python train.py --num_hidden_layers=8 --hidden_size=384 --num_attention_heads=4 --num_key_value_heads=4 --head_dim=96 --intermediate_size=1024 --vocab_size=14235 --hidden_act="swiglu" --norm="rmsnorm" --norm_place="pre" --norm_eps=1e-05 --positions="rope" --rope_theta=10000.0 --rope_fraction=1.0 --qk_norm=false --attn_scale=0.102 --bias="none" --tie_word_embeddings=false --parallel_block=false --init="normal" --init_std_qkv=0.0211 --init_std_o=0.0211 --init_std_up=0.0211 --init_std_down=0.0 --optimizer="soap_variant" --learning_rate=0.00302 --beta1=0.95 --beta2=0.95 --weight_decay=0.12 --lr_head=0.00914 --max_grad_norm=2.0 --warmup_steps=200 --schedule="cos" --final_lr_fraction=0.0 --batch_tokens=131072 --max_seq_len=1024 --doc_mask=true --train_tokens=542500000 --max_steps=4139 --dataset="wikipedia_en"
Each number is 500 + 25 x the weight over its row's rms, rounded and kept within 0 to 999. Layers, rows and columns count from 0. Numbers have three digits each. The size before them is the row's rms in percent of the matrix's.

# layer 3 MLP up, 1024x384, rms 0.0888, rows 136-169, columns 256-319
099:492506496489476499514458502495496438461474489539504499473500504507453495555521523467479534461470496458533528424474495500491536499485510552499516505503489501470546507548519522532525498482478494
102:514519520493494514521518483467477491491497437508489494531484487469466534521504462455500484493486465507510518531485482474458503489509500523516492521505503461475495514486538512523509513541499489
093:484475458468481557532521519509541533515518521535506517485511498491515487460530504480477474480507499515457464505474528471483493467506470507471512498517455488450456535492494465502472501456483458
107:526549481504481512507518532496499494519514485495503520462499470516546493504446501496506489512506478556514495489467506459490474488478465476525480512469472504523541505483514465496508510466568484
097:480558484492528479519534467526489472523498509504511488506492484445506496535476486487535484553539546502512482484534514553458516473434520488486521523532480495539506526470476526496494498497508468
104:491505532491493494525536525507495463517494507530496462486487522534499507495494503459512510517501501510522457500509485515510542503497460528458505492478535549548480519493508470501495511493456521
108:514478507524498510491527465546470523514504487515485506533510481522544497537500533552520513542515482534484533523493515515466458486471534473496501494475506508500500538532500540518473511535484482
107:500483499532496484523496508514457530511504465491490484493519514509483508474499512491487509513489433479489443499517481517493505544498498536509515511497473485468527512521543485460485536505485523
094:497553534492521512489542511481496483484477511498533540493468496519491489508555490506510479494461500476562475487517513468520478504540499436519459488526560491505497533507459490498466457511552501
098:521525474530501502456496504485478541516520521514466493476493518490483533477514457501518497471468515502492476543505504493487484490446537492458513482473507514506502539518498486513524516497483519
087:520504465552529535505494548472482507526534503500456468514466521546498506455490536462535495505527461520510499472515496520524472478526519467476535529502516482515522497463491486467500516507512499
093:502470503528488481542536497470528520506536508493504478517485511484518514479509467548501477492495490485487457489470484523507494466487518480529518492444465478492499471511476543481477511501464499
098:504453460489529478460529484525503501527481463513487544536479511529456478520499487505513460522484472519526481498561506543523537500533533548492479469505522541491493500519481511536502490511453514
101:482519486505527505533443503496504476472506467500503504457503524478514508511529536529504469506514485515484503515514512527522503542535493477480498487517507549529486498514546516488491462504527471
095:473542502490482492505487490493522487428480516492501504514492514502515486541470472490499464469529514505510463533516483514527454534536518482451529479501554490523464560486504485505466496477498501
097:504536488477488549519526481510497510515453462508502483481488465526524472444491525505494511475471489498530509486467498497495505470498463551499504509509521503497498504540507550501539483480503495
102:508490517535492526489475480499541520504506492499506511497546451554529509519517506541522528461519492545471480488489503521505542530479497529493527532518528514494461497536501517511485487512487496
095:469499515487504550515528501493502458503493539476541482485484442526452519511505488541512481458489548517479546480473515498480524483564499504487519494509482493470499451513525476540507507543522496
093:484489468507500474486510514498492515496531522504510510483524504489493488472507563535510503542533515519451511483512554513495474499511467489496446451450522526485570490449498554517492537528509525
094:507492495514502507526537532516467497524483480486470487500530496417519523507517524485507541496525485499495509524503589471529507496520501503447497462501482507493500500452534494487531532530487549
154:502546482476462577492545531452526481512510529524511547490541511500507502498514526498514482492506492506469496518492512426509497491560509467467524528491517513484512478481508509510543447501511526
099:480507474499504496504530486487476466519515442514527509451475515518479480501444493487517508493475548496479520475520512437483511511489517439536497513460516514537510543442471502501488514529490498
095:476483512467542491489536469484488485497487489453555479518499520526507502469533498491495491514536493464527491516471514482512497511526538510489495511459468499485519499509490497461541521508530493
103:516517456494480482498485515504510518510542504522460520491490487487483486563504520492542520504524509495519507520503476499500453492480483526472550515465557511503495498464436531493481489480523479
089:512463510501543504501473551576505583515514482505483493459472474501479560496540481500515482447461468505466528497484504502512508498540545490469508499477494454529463476479522488494494474497504526
098:507479498494482479508487512485502527530526498465516506531510478505512483486517489490484521457519520525531526501524519498488529479482476431531563490485505503518468510499537503510460506451503457
100:498516524531541484498518551487499444521528487506493490522514497467556481526489468502522481531517497476532477529492485514528484507475508451519514494510508509478531504523538490505455537559462516
096:471507525512473536496474558491453525491464498490532488467548496467455458487515519489519491529467554488540520518500524467512569468498502523502449479495501478503491485519509455520466533483439487
102:493517465519510484464457468459537533521536504498544471517514513507468546532481475519456533533463521453486500523513530480447530494506523498520531480525489507491499524516516479521474515511506455
097:497509481516488470482486491453485484482479540487518478506511497494462499473477509468450482479428534490511483505519501541495472482496474518553443532453497475496504481493499485515498502490515470
101:487454534533536464503464527460535475532495503485476510478516509501507517510477523511502484497505509484486535474529532557500505500504480491516523508466494488536475514504502485533531519499528512
099:498529488484521500470533556494485509510535497576483557487491487515512500467502522480511507495505476513498480470499500541508445488467501522459515511534503495472530528535459508516487509517495495
131:543504480533517528484525528465528498492507515507503526544520495553511518476489437510512491547469485511549483438531527528452518494476535484503497468506500508477516452503525528493479500484538536
104:500508470481464560498503524455481478550468487462497510543541514500503516506470523482495483513505442472544540511492485506507504466474475493482477488461447497534495458496527490505485503523490516
# layer 3 MLP down (transposed), 1024x384, rms 0.0859, rows 136-168, columns 256-319
100:500523467525462548504512506517450471487471529549441483513495496473535527488479511495510506475459490505445528504498505498491513464529495512502475510504486475488505474520501492532536471518516436
104:528464485497502516469485507470526505550529454478512475528512447531510521492496497523494530508532496432504502491491511514504500497472516448477506503453528530578534491462527457501465510467481494
096:488523526466451509476504527526554502527502546512517452495499481466491494511498525485483504534529484495456492498496496513507511507492502508494494540504526468464493497517472491519471515489477466
113:506518489473521525521490476511521505520496522522519492482517464532499510505536491501478507516474444533527504456481499482473515518493480488502494462437516544513555505469492484457516485528548527
098:575503493526495491527496521503547505452502498507553454491511486520525505473546501493472523511525522498498469496533547518506476498517470537484455508461545494505504500502518507470496445500504494
103:500489520457530492485525488487507476459516508532513485511505547525480480474472466463516499509497466505498475507497462496488436516450460487487519493498510493476506519499502544504516500508439533
109:475502504486445491491503549496521522528515519520499552587492497536544527520551484498468476486498499564520483491470511494488511506501471500549497495462542496439510475503471492492453488512525493
107:505494531511497436467502514448483517480521474506485482580517531525529501467523453489486496494484512494505522510514489473507560495441508510506494527498467519514507518500424516511487506505490508
094:480546495475521452480516524472457495486519503474493485511528485494514509552524528485488483476530521516471488494531531455497486494511497553470490477507486519458490459488504496491454467481477505
101:526472501539479499512517466499499499525510544483475442525478488536498517503476458504562518512514480510490489514505510512506547529498536487503493470466490502469488523514509492513478507526509513
094:474536482512549479535461496504440513473534455509503464529473465500513491508518518497512510522486480492455497536493486458528502519515481505503518517509459482533499468484528498518483513516491481
098:466492499470500539499492485465478504488511460527506459530493543522501514471496507555511506492519516536510497528502527517479495495499488475525522499519495508497481512475501446520483506461489499
101:507510505524438479458489437500550497537518497503492509487504497513487483506480509526464552471537457475449483461478451487507515504503510530530510498505482494492516456492503545510509510504509516
100:526498496538474509542443516528534491517477472517544536522490446517523484495531558493512506499500514482497462503471534515478497485486489520510474506457532517495476544508500467496486486485515486
100:509490514511510452499530481490556498468495481483485444522480439474531473534477534479486463506487500516478491490486482501483467482476478477510491495517503522496524505499478490478464505540479492
098:494527447499436518522503477533500493563474496466508505514549519521468511497449525476416513490485479516514504508491467552486478488523512527521501498480494511523462503515527492482493518489475495
101:508491499511485479535533473454508521469497509509498472486477474497484523522496497509481516490474507534448493475450504527534502531540492523517506510497524484517520483534506507449459507547513491
094:491549541475517510509544493556468518512513480518493491511485504463537488472505514531486537536461504484495516499537515478502490488459519529497526512497481556529515466502486526466463497463533490
094:486525521472488527504528463489496467490499524498512512475461526483545511484465504522488447515488498466551494532528487508526478530512486508509544473524477500499507498514498489533521471528481496
093:500484520454496489542496452528474514459503486541492517534505462460525524526517475476509469523540485538500517496472515489516532482522550499471527476507505468519549545492516502502512536515521482
087:487501465507498516478523518500506515254528510499483533488539518487488536464511484489484497485476513506511502506528490496529506497521501492499508498490472515507519488476486471495505490506505495
106:472466500473530495532495544511454478542520492484477475457525487517499512471487495521475457479477507471520468542549465498505459506526443497519516488537492493477511514438492483462512498495506500
090:490502489493506550501514501550529503496514507447512496523486471513509542510526519532515526485460488552534520489519498499494523493495496472494467532497487448538510536520424482463527489449514498
097:534559451489536473531503555520466502419484511514475471500531522508495472498497547519520480507450520505516501483501515515488498499528499511488493522466513512500485564455503513490494520497503524
097:496498514521517525511499521492541485513487493526476557503479504540470526469488487457481527505479504497533509499548450500503540489468523521469442477495462462513495455570491528486503518469498466
102:493541518505453504524503484520486525514482464529520486475522526496529479466491449493501526451506534508479506453491512492507527475545539512503492506532493472515493481499503492481517531472531522
102:535481473516550507527547524429509536509512531459532484502571501512500463547470487502499522499524525467521536491505526485505451490530481495483503498522531472507511490484511467491460495515487494
098:545494484487485493552539540507446492492489495513455538493512519525526532484530533521456502503494495533500541523483483506555518488496496494513519485492490445513519499525478473485488491515537478
099:498467518496495503483460472504500505467487504509506529500494525566482488529498507438481488482488539491485486495484491476504480502462513506495502496488491502499507493478457505496531459508508488
104:530490501501494487502519444537479463518531476489514492487508530549540516490541498511468496480529538513523504504509527511504486515506513485556467487525501545477531472534506472539521493468480500
104:524515507510492492546501552522452493448487513510481540537473547518449497544541535507484508477468470429510529531497538517485467495501513492485493508540491515504479510500573470499553464481512511
096:487465480489509491535481518475503499577460494499479558452493505527503526547516497472480503479505512505532538502472487465474474514458505492469479503524536505502462465521538504474502487524500547
111:506547462499495510522456506472540490455507509508485544522544560527511534457555493461520485511499493521527510492540534537469507490481518504457501457510463532504491468539504553529462510464497479
# layer 3 MLP gate, 1024x384, rms 0.0868, rows 137-169, columns 256-319
098:508511479480505508526516478452514489512508537531509501516516495520475523535530517483490523503523519503520478508531500521520533486476504501474497463489493468472467537519514499528566468498572527
096:455496515493437524470515511513491491490496481485490489525529538479448497511504553486505496501472508479496551479519519513452486500547475512541498516491471517468491515534471485476514487478502463
100:492466474454505502488493458489495491492485534483495501482485493506469450508512456503523473481529478491498565505517464500514503561479511476524536450521534509514535509504527503514525535468488528
092:488528530500484485507476496473497465486494504468572493473535504489509495484528547486521492551450528497528534462493523488438449502513514529514507524475462491490524471523516534520516488511527470
098:488526499510498496514480477481459467502473481510473517494493446493503532482485510472521476504480516454497497495504499518498520488447496541505492465526468512553521524486471516468537468521468516
101:472515485469466509487484483452490474496477472489504521484490566536492518435461455507501546495501481479529463466515488502460511543534556532467504495487505487517540471472452497497494487473507507
104:510491506506486504538496532529514512497478523504516447510494502475495544553501487482499502507531498509520482490528528474494485495501517521502473477494479559459518485493505523493486509522482480
093:492510482486543503456513481517487533539510517527485499557461480494536526526503480503516475515472483443547439462467470496522539540498456441523509477498519504489485508535481466513480461530528531
098:518451480524499516492481497530477531502522514499505518450485489488519489508493509505511472475524519474526494498474530495524490508532465507511494544491467513474495501548512499551529479512537488
094:471504532492498475486488533560467496470447463531537521465480466521495504502499526493471510501501522518484492516502531483519479484452459536461510516485481511489482496497494517514506490464493491
093:446473487481521511456501485507477530465514502482541499482544508497492543464503500551479506476550502521541534515507462505497512524539487504443504534530493506491458512504501490451527509482495546
104:494518485503492488492522549522483489465477520511494481478486548508477517480528447498483521511508496525523492496454460517497546481540494510520447493508486497511511469484533461496515459452541499
100:470516481521527487545479533536498521468528500496504507482506508479452497557478492512461491501467529484546522497528535503521518524490511471505482491500504524535500480539537496523486477506498507
097:479500517493495468531516503512510499473546509474528536461483500508500507544535468469535486505520466527518476539478517470471502502467516460499472506509508451521529510531479536489476447508508494
107:472526501497473500484530531491559517503512517514452525494477525447479497486485496503489456523497548495483499504495507547467459469485486463484507484473488498452482483470475496507547510485495513
099:563496510479508486523517530542494496478518506494484516521503549489540468509448580500528489532469485489525515531478474527453521500514491547520497579548493504535518519460525533497504491498473495
090:474523488492509530527502456464465461493528501549505524512522480502479503563486476443492483484538518502510504470513498532473457497536574528454490507484496475481509498485517524494489536507517496
101:450464474475538486484467485499488522466465484463495476462522514572501503505526491526484442510498486540478471500489531511524508537529520505473495537506444469496508492488513518504480478541505507
093:480532514508496469506515482510487559553459502471497531501483481495550511474510488503520509501490492477510534461487494486496509549558506489449513527517474498562471538533494488516495524537499497
146:497460512495514433498470480529486512502450439487488436542450511517527468502502506503519509548483510527515488499512517539504511493469497526530468451506512484475529505505502530490477526523512474
097:448541499502500496495522490462489500492514483523525498501495526518513476490526495463483523497513526484503442554506469476504499531533454561525482478481537472439499511500448507454497495469524506
093:488466509448467525474506514528491483483475479491490526503506474519468509495577456509528514477530492480513519504499498497472518499530518500528507518507476486499514490564528470489521499511524486
095:497473542505540491474519483493491522519477519526529533498495442545492457478499497521452539490494509501493523494460541490497518489467439480525505457500513520536491517509446495506500493499430501
091:480497489477514479516500483489515518498528513464523491502527480537515475491546513497486493509514503481454507485461499492484518470497497448533470532514486524514461540519526541457506494499468461
099:478519511463503466505475515520484448479476498478452530486490465508495465520504573486514511531529527464563505495493526506501507506492520551498508478491488481508504467486530490525521529500458505
102:512522489495490496494508471519527498476443516551492477535449526485539500486508520443499496512519502505511476486488474505483532489495491469536543517525515504489501460515491495487463499521446506
092:458564565466520454555493530458494539510507487504466505507463508509540524552549465478495547526514489517564517472508536450483492510489516509453521513506504520506511497484524470477466506471508542
108:502482464497484512485513487521492480463482472517501514481506452512483512525531509512511474448497512496471493499466536504514467492488508503485481468488526503517493488504505500485519472532513531
101:467492488514469460529499452476510508499503517539474509526482561517514523522504491520491516520516512487514531552508477481493512543482458537482547489503506487516482473524525520489505462508512490
099:494529472461513495486538518513513495522504492507503446485552491552503469529471547518478470508513505470479471489484526501493502542468439500488484515517522506501468503514460496476538506471526471
102:501472500476531523499501469493491531497482522506503504511502473536472470517495483499519535493558530465464453477495524517514483510497502516486475525506490533481507523508507518507497537475482442
137:516483514498505514510495472536504532485499476478528480476481462450485440498527522506494455487574510478514524539533465461563500502533495516499483539543501521493506514489492468520474517539481481
102:493525530452544457517511492536497485476487509517519505532469500521509476512491503517459517521455463513505463519467547519475485495551469499515517518494481483503505503459466515466498494498493533